Part of a small language model's weights: vocabulary 1024.
Each number is 500 + 50 x the weight over its row's rms, rounded and kept within 0 to 999. Layers, rows and columns count from 0. Numbers have three digits each. The size before them is the row's rms in percent of the matrix's.

# up: layer 4 MLP up, 320x128, rms 0.392, rows 59-65, columns 0-127
# down: layer 4 MLP down (transposed), 320x128, rms 0.369, rows 59-65, columns 0-127
# gate: layer 4 MLP gate, 320x128, rms 0.39, rows 60-66, columns 0-127
up59 099:499497364466480480530422547448511501480409493532459434490474581523543517509485498534461432426520515390527567508590542515479537527520526444471510493492463503478519475503536499488485529499472461490479402433476415480397534564530478527538421589482456440492567414494570503551455575481528542441483416485608469518464509446564458526546548521506539477439380371441543512491551609583510488519407
down59 097:532490527574515522452512589487538421392486525459477534405528599482511588451468525418517489509427455528463472534478428533529518483381502516555589526551479568521489488543491432479518549443572549578413502490553564532549527503410466449454455470517536551460469471536463492609472496552439414431485512499516430520558516486514432536485592428374477460571465536526428465443468438565474490534568
gate60 105:462419492528461464593410463521504595476489548587515547442535569513554563499562551542467456411485590503540435473545446561402469553548404499594508499531587472465445542463403448525529529472485510529549554493561496657498442496500501456511495549537536467533498476488447479445571499571393506579601453491487475438427522457540508456485509544569526475505444435574530479476504457510487475444556
up60 103:512497460507505537520439501434526451513506525465459401495640474574567478551544535480539481353501457474492478558448531531465388563499495584571443478593468502533599424425530538555543558488482474544471550425449467450604508515488531498531500521519492558557427528605479517507467411538526629537563466522551441434468500478519520481523508480481558500487466516549524512580464555455532539377493
down60 100:503514491441521499511496409494516486488486527553540543550414480495594494500477400512485415542588485514418530554448504501418557529583501613571482401512474560446488459520452578529496459492379536511540496520415416585559451461542465550547470550507537547604548555500504532487464548529499497519548607475502443451471598587594439558529524560477436556460453482507414467463495444515463526525548
gate61 102:421459522495519513568399536564515494504476576506487480580570499539445563497569520548578580439465432558483563495535445518435466385427579556582435458478423569437462466476534516520532539620582420489540514442500477518515525512498591536462441507459473526428549496464507473536524440519556407551399467539527488430447450535474477502415464483506538449494393560474530484531548464482590491548505
up61 099:446579483489457493459464468565517544468492517510545464505382588524428456473434570570467508421553514524442488463435569471470506457495523458438388574390463539523532507472470499506411438448411439558523502488541443455447570405502440500503531511518432495533448437460400530502599547519511480496485501561575596512456593465457529503531599552530440426467474513488489521544556500499392571484504
down61 097:560480471417558507464494475515581463571511459484566448436516521488513546528579532425530479644502502522595454447456521429579501475538485433565473505480493485477518570483492454557584534577496567501455451470438470482546442455492447500498476447446469455512523519573535553648447551498515611514503585451496539537561495472541605451507579531504555422564475552522513543445538545434405473544571
gate62 090:459497470492527443442491600452484546567499429484604530501495572475487483448568444495526509449436560518431474577619576528457502488545503419500558589449578542527510513481596481435524521538512522517517495434577560573491458537560505483507549495409464503416470556515580476473465469622559507468558500468494512436472504404571574428489494486467533604466568456434506505521594435440538512570503
up62 090:502565520462598529508497489445457530521535435509422497439512590444464582436528561554460419448483537503478465503509516382520537507497546499400517513585534570482447581474507513438520484461385482446473528535407527553497470541483432523516499495494554514425430438449500481491519639529533534567446470535523545499519570501555480529444404479498521536504498631561399577513555581419472520464444
down62 093:498522421557459505548505542526516474533461483616431585427501558462545499530514566504459496492522503500448560577561415444498464556452487553509491498518479465619559510481561450575444576490496488565436510462477600387460461446524498499488555364545481519566499482569467526484506545506480456426477491482463529416421424521471392579458447500533399374489544471517500441557472465565466523516476
gate63 096:501533499544574491421430454505507445551487574470493580495541580482478529465416492408518527531577460487535477473514507491454430503444503568508529553561395539541435509447402576446526609444535474449443547556576530524560569570508491495417440489459429508561488530560492507539605503445486499513492557483491396508407574481514499446503485491582466516470542472557520598545513445560402429491575
up63 096:536466474476572493414503483526363442421448562487450507430490555482460522474503595423441513530463427534566368410572517560550455591484424478441521498554466472512564470501533508456471502557444499422537560554487495553472486363504560455426530569471528575483471548475546473510489494459494445454487585537517461535481506514500463496570565498470521553504580449534518466504531595558447417510591
down63 095:393578415503532469411561505453525496506574495494477401504433402509629461496503514463470569490493435507529528492422558522425485493480630515529504517473472499503489508531465447529526458550581547467526464357470495548534501465502537557495551491507523556575501465442590479552454471590434444510558554478497536573529505396562460479559550523409496441564459549534491480490558501438571565573525
gate64 094:491547481528593464471588542416471517511492478560515490547479491530525483454506492545555480512522662577479482466381386503602507544484521470575508452498425576535426457605570561496420558502471548528468498525510455520463487555511455563517514551504619508463557511533500448536407488558453504516529451408540503428454540564526448417515470458481470594476556516561445412505545482529523442544522
up64 101:540603408469556536529456511448507500485399498430462536557455599600491539534458476553502463441539509534434469547422461451535527467487495437428514531544527538479535423596646470487440527582509568463515537453533471514416554472503434416439576477493560483512538567495510512482507425539490410423547433556472519416494461530571560443449442494535504611526538489546489531492540447496541446542502
down64 095:539527520492469431561505595496492550528371476520496516489517439526556457535511590479512570476538549438460538503537489515574521490486586494525535472567565421485487479562481477450482596500553556571479602491517458539566488525516491466575540527511585493413502510531544497555437486482471464520482498561568456429535534642477498592543595463562469471611553468586416551427526491579466543518596
gate65 096:450538481473501444512518527521586564424529505526491490488504458475489542471521481377497430455511391544490451438458517531411493551536545529455529528544526571439569422539554547431402489574461502518480412528432554467410396467489489466456515515473467477495505442452425534422409608501423434552463466569490534445543468465540529527531558449486432509509482432534517497433417485529496612424585
up65 097:489559528556594497415418532469475474549538504470505518428488457595536541542569567487469490467473461523542608496579368485536502518610444518455453596543432501583467471550485501461580583480590515526571454514539406432578491471486457499571558484578522582427503494501598516512524512571504516451602574552578504526501493460451429483507488437542601490508473493499482476513487465498518468549527
down65 098:565555503487554468555525545470515519486472469457471500462626462504461459546534483551555508427524446476520484428559544500455473521457489522425466496579416595498480513551477524469457619504555404609532444451444456478444451550422499434592644492529499513451481500500494470505528565555353461487498454533535468453586453475470467533488486504514493540471487376554444456547528499501500401449423
gate66 102:547457489499507569475426583415420495550465574468443434526497540493570577502546544471576455489433555502438500499499482528466534510474545591557439523486571500479483519547592507579479419389505380491548528519502438453519501443485506442419569456505583443493594489511504556519481537494541476462501445468523506519611583491614431535624484512506494449548488542459479590540478410477473531540538